From a checkpoint of a small transformer trained on Wikipedia: a variant of SOAP for these matrices.
Each number is 128 + 32 x the weight over the matrix's rms, rounded and kept within 0 to 255. Layers, rows and columns count from 0.

# layer 3 attention query, 128x128, rms 0.0972, rows 0-12, columns 0-127
[[151 161 144 122 106 119 178 180 183 186 165 171 105 122  96  56 119 159 137 139 132  64  88 103 159 107 104 188 170 104  84 154 124  54 127 103 115 187 122 123 105 136 161 128 168 166  69 126 144  62  40 133 105 156 213 111 182 133 147 142 155 108 157  88 133 144 138 124 156  79 126 148 136 175  37  97 160  93  92 140  99  98 122 197 165 151 186 205 128 123 158 103 181 121  53 112 172 114 173  91 172  97 117 155 171  45  53 110 160  84 198 170  80  68 112  93  99 132 144  92 139 171 165  92 114  88 183 137]
 [158 100 101  79 131 122  80 132 143 152  84 170  41  80 119 101 200 118 153 175 136 131 177 156 132 191 146 173  84 187  88 109 152 128  95 116 152 117 151 167 169 141 146 109  57 154 120 141  82  36 164 141  80 143 130 191 158 123  78  80 144 144 143 217 157  85 133 117  23 116  72 114 101 124  44 114 160 154 126 106 175  91 160 168 166 129 125 124 169 135  89 122 104 153 142 154 118 125 128 166  94 122 147 120  71  40  65 127 109 110 135  75 183  64 142 113 138 121 108  58 150 122 103 138 105  99 164 112]
 [146 172 127  42 143 190  99 112 132 171 147 125 137 164 171 135 115  78 123  55 193 138 124 192 148  51  91 134  75  68  92 131 136 113  70 161 177  84 139  99 137 151  45 128 219 141 142  76 106 149 131  96  90 139 132 167 125 148 136 125 159 170  85  69  85 128 172 148 148 177 101 137 127 147  96 141 194 119  77 157 111 147 144  96  97  92  47  75 128  98 159  83 118 167 111  87 126  97 136 164 127 131 144  72  99 189  84 142 109 132  89 136 149 142 100 114 126  99 118 120 171  98 136 157 132 185 101 136]
 [158 186  74 186 121 123 128  92 124 121 102 121  48 139 112 129 136 120 151 146 100 119 203 150 146 180 130  65 107 144 122 141 136 140 125 143 117 111 102 127 142 145 199 164 131  82  82 175 112 140 152  52  81 136 177 153 168 149 111  66 159  75 174 175 140 119 114 146  95  98 115 113 119 139  80 121 144  94 137 105 157 150  94 152 134 158 107 132 135 147 107 146 177 115  68 111 164 103 172 130 151 134  74 144 159  68 100 140 175 108  92 137 188 121  85 123 171 122  69  77 131 147 114 131 111 135 162 155]
 [101 132 144 123 138 129  74  82 152 185 174  95 123 121 133 141 176  88 167 133 180 164 114 123  91 148 124 120 125  95 109  63  72 128  83 178 127  86 117 126 119 106 142  88 143 136 143 158 117 221 122 179 152 138 151  95  87 113 117 126 146  99 121 151 111 138  97 149  88  99 120 191 117 130 104 115 112 106  98 107 112 130 194  77 128  78 151 105 169  67 146  64  84 186 187  52 104  92 115 101 182 142 181 149  73 126 128  83 124 145 144  99 117 130 189 170 166 140 146 195 108 171 131 175 155 140 144  42]
 [149  13 128 162 162 135 128  42 158 188 151 154 157 163 113 119  75 163  44 101 159 122  80 135 122 103 114 105 164 107 172 109  91 165 159 129  42 105  75 146 147 183  88 147 175 160 114 132 200 143 117 151 107  97 189 171 143 189 119 115  69 125 159 123 142 105 191  77 163 140 160 184 127 117 224 180  88 132  96 129 118  85 105 113 115 169 146 146 191 210 180 113  67 138 162 172 165  68 102  66  89 121 107 163 190 119 115 161 176 134 132 164 113 122 111  99 107 114 108 100 108  72 114 103 141 123  95 131]
 [118  92 111 118 131 104  90 147 182 138 130  89 173 152  99 158 134 152 136 115 155  81  70 181 114 159 166 243  82 149 100 110 137 102  93  83 162 145  13 110 212  98  92 155 163 122 142 164 136  74 153 158 171  85 122 144 128 136 172 216 152 116 103 148 131 148 101 139 158 107 103  62 125 150 113 145 124 163 170  95 178 128  73  46 140 182 147 102 118 210  62 141 100 143 208  80 137 170 108 131 121 158  99  69 163  73 130  76 121 134 139 197 222 126 153 136 108  83 186  96  72  76 101  68 145 124 110 102]
 [121 110  79 129  95 161 161  89 155 181 129  48 114 130 124 170 105  99  95 137  88 115  85 155 165  94  90 132  93 105 109  64  93 120  97 135 139  98 101 108  64 131 144 180 121 126 131 101 130  62  88 199 101 163 138 133  88  43 147 136 118 146  80 103 164 141 175 108 155  78 128 136 162 113 123 163  76 135 144 149 105 144 138 102 172 134  70 131 165 126  99 133 127 159 159 135 138 161 118  47 177 137  89 128 101  90 171 125 125  94  76 152 115 101 159  88 135 168 176 164 177  86 132 116 149 124 178  75]
 [107 111 190 132 116 180 127 162 112 153 140 228 154 144 117  40 173  90 135 116 133 115  90 158 123 120 111 167 108 114  95  93 144 140  87 211  92 134 130 109 150 126 151  94 165  67 161 114 114 106  93 156 148 116 172 123 138 120  75  93 128 105 145 135 120 134 143  72 106 115  86 141 145 105 132 125  61 145  84 140 122 135  41 145 124  96  76 123 118 110  97 108 125 140 193 166  86 131  96 167 166 131 159 136 125  54 101 137 119 174 101  89 154 163  99 185 116 152 153 144 178 161 150  88 116 132 103  73]
 [149 194 101 151 147 137 195 139 108 125 170 144 123 172 141 109 160 102 146 141 122  99 181 167 165 110 109 124 210 164 144 160 198 159 123 134  97 161 132 113 166 134 102  98 120 134 116 157 105  51 159 109 148 203 182  85 148  94 158 112 137 111 123 135 125 147  86  99 151 129 103 103 159  98 150 158 132  86 137 144  62 156 115 160 132 119 134 105  81 197 144 208 162 163 171 121 147 217 159 148  88 109 115 105 131 124  95  84 119 138  72 102 116 105 110  83 103 136  71 139 157 116 115 170  89 161 119 189]
 [145 114 112 175 140 114 138  83 182 108 154 147  98 120 158 151 100 157 173 117  78 102 115 139  54  93  87 131 146  69 163 166  97 103 115 155 111 143 159 139 170 141  69 114 163  63 100 108 100 157  95 193 115 201 148  64 105 110 163 157 117 107  73  74 121 126  91 132 111 151 155 163  61  99 149  88  84 198 176 195 135 131 157 159 130 147  90  82 146 102  66 105 114 121 187 135  73 135  85  97 197 128 164 169 116  48 173 148 118 162 109  83 123 174 163 138 169 167 128 115  91 113 132 129 143 127 114 132]
 [ 62  99 155  92 155  85  92  59  96  90 148 175 201 151  89 159 105 148 160 139  69 117 151 183 135 104 153 160  82 111 137 123 165 111 122 108  86 136 127 127 133 142  98 112 186 121 164  31 110 109 167 116 188 141  44 165 161 113 103 142 182 138 115  84 160 117 140 174 102 161 188 147 112 175  62 130 129 172 132 170 107 155 194 129 154 106 104 102 133  93 179 107 136 136 125  79 144  88  82 139  99 147 109 117 114 131  93 136 103  40 178 102  86 109  66 133 134 181  74  42 176 112  66 112 188 136  51  89]
 [136 119 176  86  84 169 189 147 132 135  89 153 135 118 133 133 104 121 142 137 115 113  94 113  94 116 102 209 129 121 129 151 144 151 134  81 153 114 201 120 165 103 102 125 134 137 162 132 123 130 147 166 198 124 163 167 117  99 169 123 166 109 130 128 137 112 111 168 125 151 127  72  34 169 118 126 211 137 104 107 150 141 139 133 190 132 158 102 146  36 107 158 122 154 115  86  77 131 106 175  54 110 156 134  88 136  79 136 132 104  64 156 147 152 109 152 129 140  73 119 106 167 171  82 159 163 117 158]]
# layer 3 attention key, 128x128, rms 0.101, rows 0-11, columns 0-127
[[156 140 103 140 127 139 131 123  51 113 130 141 127 113 146 103  77 165 112  94 157 114 111 123 144 159 144 111  87  76 108 134 136 145  82 115  75 118 127 107  68 138 105 138 175 143  93 124 178 143 151 179 226  97 153 202 144 127 144 179  74 130 183 117 126 195 181 160 162 124 184  41 150 108 134 108 105 129 134 147 109 142 148 166 105  91 112 109 122 145 145 143 157 161 133 136 108 103 117 129  77  76 106 167 116  65 165 172 119  75 139 116 148 176 129 120 180 166 134 161 139 166 102 128 124 198 170 140]
 [120 131  61 170  62 124 141 154 200 161  40 136 152 141 187 215  58 104 201  83 135 111 131  80 145 101 172 117 176 126 145 199 138 165 163  98 174 205 184  88 106 137 107 111 116 140 142 163 197 197 106 134 195 173  53 111 128  90 194 168 140  59 109 134 120 135 100 188 120 161 148 146  86 100 137 141 165 126 140 119  86 161 144 112  92  97 147 130 169 137 209 118 172 113 132 121 118  95 118 181 166 158 127  75 103 145 123 128 139 168 106 138 153 149 146 181 127 146 129 156 194 225 116 104 118 150 168 156]
 [146  83 130 175 106  42 131 119 119 146 104 141 132 158 148 173 164 102 117 172 130 136 162 131  93  80 118 128 148 172 149 162 150 124 136 140  88 138 162 130 108 134  95 104 130 135  91 126 132  86 123 151 160 175  96  87  90 126 105 132 143 149 184 173 100 141 156 124  33 153 114 131 116 100  91 116 108  73 169 130  88 128 128  67 124 165  98 106 115 171 132 129 166 152 136 132 133 118 140  83 122 129 142 136 158 156 169 219  74  94 205 178 129 116 122  78 112  90 114 150 167 112 149  97 191 137 154 142]
 [ 96 111 121 193 111 107 151  83 107 114 107 134 130 125 131 122  92 129 168 128 164  84 126 107 146  84  76 114 169 106  85 149 171 116 186  58  83 155 123 113 109 150  72 155 157 125 140 115 132 185 230 180  74 127 133 132 146 105 170 177 119 137 116 112 137 191 172 113 171 150 124 127 209 101 127 152  55 121 144 130 163 124 127 164 122 141 137 153 129 129 104 168 139 132 160  99 124 172 119 139 144 125  97 147 162 134 169 151 167  78 151 160 162  98  73 116 135  98 133 133 133 131  90  68 118 158 157 131]
 [140 179 142 106 158 189  74 141 124  96 148 107 124 102  94 142 173 148  85 153 101 190  95  71 132 126 120 142 141 131  82 118 180  63 156 118 197 118 101 175 105 173 138 131 133  50 130  64 106 117 152  73 112 151 242 101 103 117 156 127 138 110 123 123  97 160  85  81 201 154  59 109 122 163 109  77 160 136  92  79 174 124 139 112 137  95 199 124  94 156  99 120 107 111  52 110 156 166 182 110 181  92 141 124 164  90 113 181 145 110 119 158  95 109  98 135  54 100 176 138  96 119 111  84 125  89  98 159]
 [130  78 147 145 196 208 115  87 114 145  98 157 117 154  99 102  97 162  90 140 102 145 109  87 120  93  90 146 121  84 171  50 137 151 149 117 159 100 121 148 120 155 161 142 188 130 148  75  70 120 146 143 176 151 110 178 130 113 110 129 131 134 123  95 137 105  96   0  86 120 155  94 166 137 112 158 115 171  80 107 152 129 121 193 101 174  79  92 167 124 110  76 139 152 137 154  97 122 111 144 138 111 131 105 229 102 147 109 127 145 219 125 145 154 137 137  87 106 159 124 121  91 107  55 169  99 104  91]
 [ 95 179 124 168 152 148 129 123 172 112 170 101 156 127 126 117 130 165 166 170  96 141 187 138 125  67  96 148  67  97 116 130 107 172 141 149 137 166 182 191  84 134 169  69  27 103 137 191  92 140  94 146 174 158 102 108 148 158  93 166 144 115 151 211 155 179  93 105 134 160 139  98 102  84  58  84   0  91 150 100  78 150 151  91 169 114 117 182 161 160 168 130 150  85 177 165  76 135 127 177 104  78 163 116 155 102 117 149 131 154 180 125 123 126 188 133 107  64 101 150 180 116  89 131 111  98  96 119]
 [137 150 157 168 118 100  76 119 136 133  96 182 133 120 150 112 152 120 105 191 128 129  80 143 126 101 131  96 142 155 133 115 159  87 123 138 168 123 108 169 138 137 120 125 145 104 127  58 111 112  96 148  93 156 175 111  57 135 144 146 172 199 132 132 144 125  68 156 158 171 186  93 100 130 128  99 175  73 125  84 122 146  74  97 177 155 123 170 125  64 123  83  72 151 181 115 113 173 120  83 114 144  80 164 144 129  65  98 114 121 133  72 103  86 111 139 175  81  52 148 156 127 182  86 106  84 146 138]
 [152 132 131 114 129 163 107 147 149 116 128 175 189  81 184  67 142 123  95 113 105 152 113 101 131  86 138 104 107  98  93 107 103  98 191 163 145 112 135 135 104  70 124 153 126 102 107 103 112 101 129 157 138 126 144 151 161 108 107 149 164  90 167 122  66  61  87 126 123 151 184 123 146 119 167 141 118  93 182 100 137 125  95 187 136 134 103 134 138 109  90  59 149  92 100 146  89  79  74 169 142 157  82 137 139  79  93  83 149 137 153 177 176 100 131 160 128 136 145 187 125 130  71 149  70 134 148 100]
 [115 131 136 150  96 158 111 119  99 174 155 137 124  82 141 128 100 136  93 132  51  79 125 120 115  72 110 116  93 128 111 149 120  74 109 164 154 118 131  95  98 109 119  96 156 159 148 128  93 127  97  74  74 138 155 102  89  95  72 131 154 148  95 121 147 148 147 109 138 123 129  63 107 128 155  88 145 137  85 135 114 121  88  54 166 130 127 145 101 140 170 139 161 157 130 170  75 178 169 105 133 104 107 135 169 143 141 185  69 143 119  71 162 151 115  87 107 108 106 115 130 155 134 143 135 124 114 131]
 [137  91 160 122 123 163 129 142 177 197 159 206 100  75 145 127  65 107 152  99 102 139 126 116 142 143 117 130 163 135 144 198 167 154 123 108  55 121 177  99 201 118 148 114 184  84 152  83  99 175 176 117 113 118 168 140 125 136 179 133 102  71 114  75  88 107 178 162 127 140 155 100 126  65 130 103 146 148  58 160  63 134 113 113 136 143 138 135  88 108  92 117 140  95 102  93  44 170 144  86 104 164  74  84 112 105 113 173 175  91  82 127 157 152 105 127 111 146 175 164 107 120 131  88 190  99  92 132]
 [128 116 138 155 132 120  90 123  89  99  78 114  64 153 124 100 125 123 130 138 117 162 117 104 119  95 164 178 154  85 213 119 106 152 151  88 176 112 130 151 135 127 115 158 120  98 126 105 186 198 142 131 158 139 163 187 133 115 144 174 196  61 115 130  81 111 144 139 121 102 127 193  82 174 137 119 190 157 152  96 175 186 131 150 135 121 116 125 106  89 156 146 123  82 127 200 101 112  98  78 183 114 134  89 171 117  55 119 108 130 127 155  76  61 177  53 122 128  53 130 129 108  94  80 125 163  49 179]]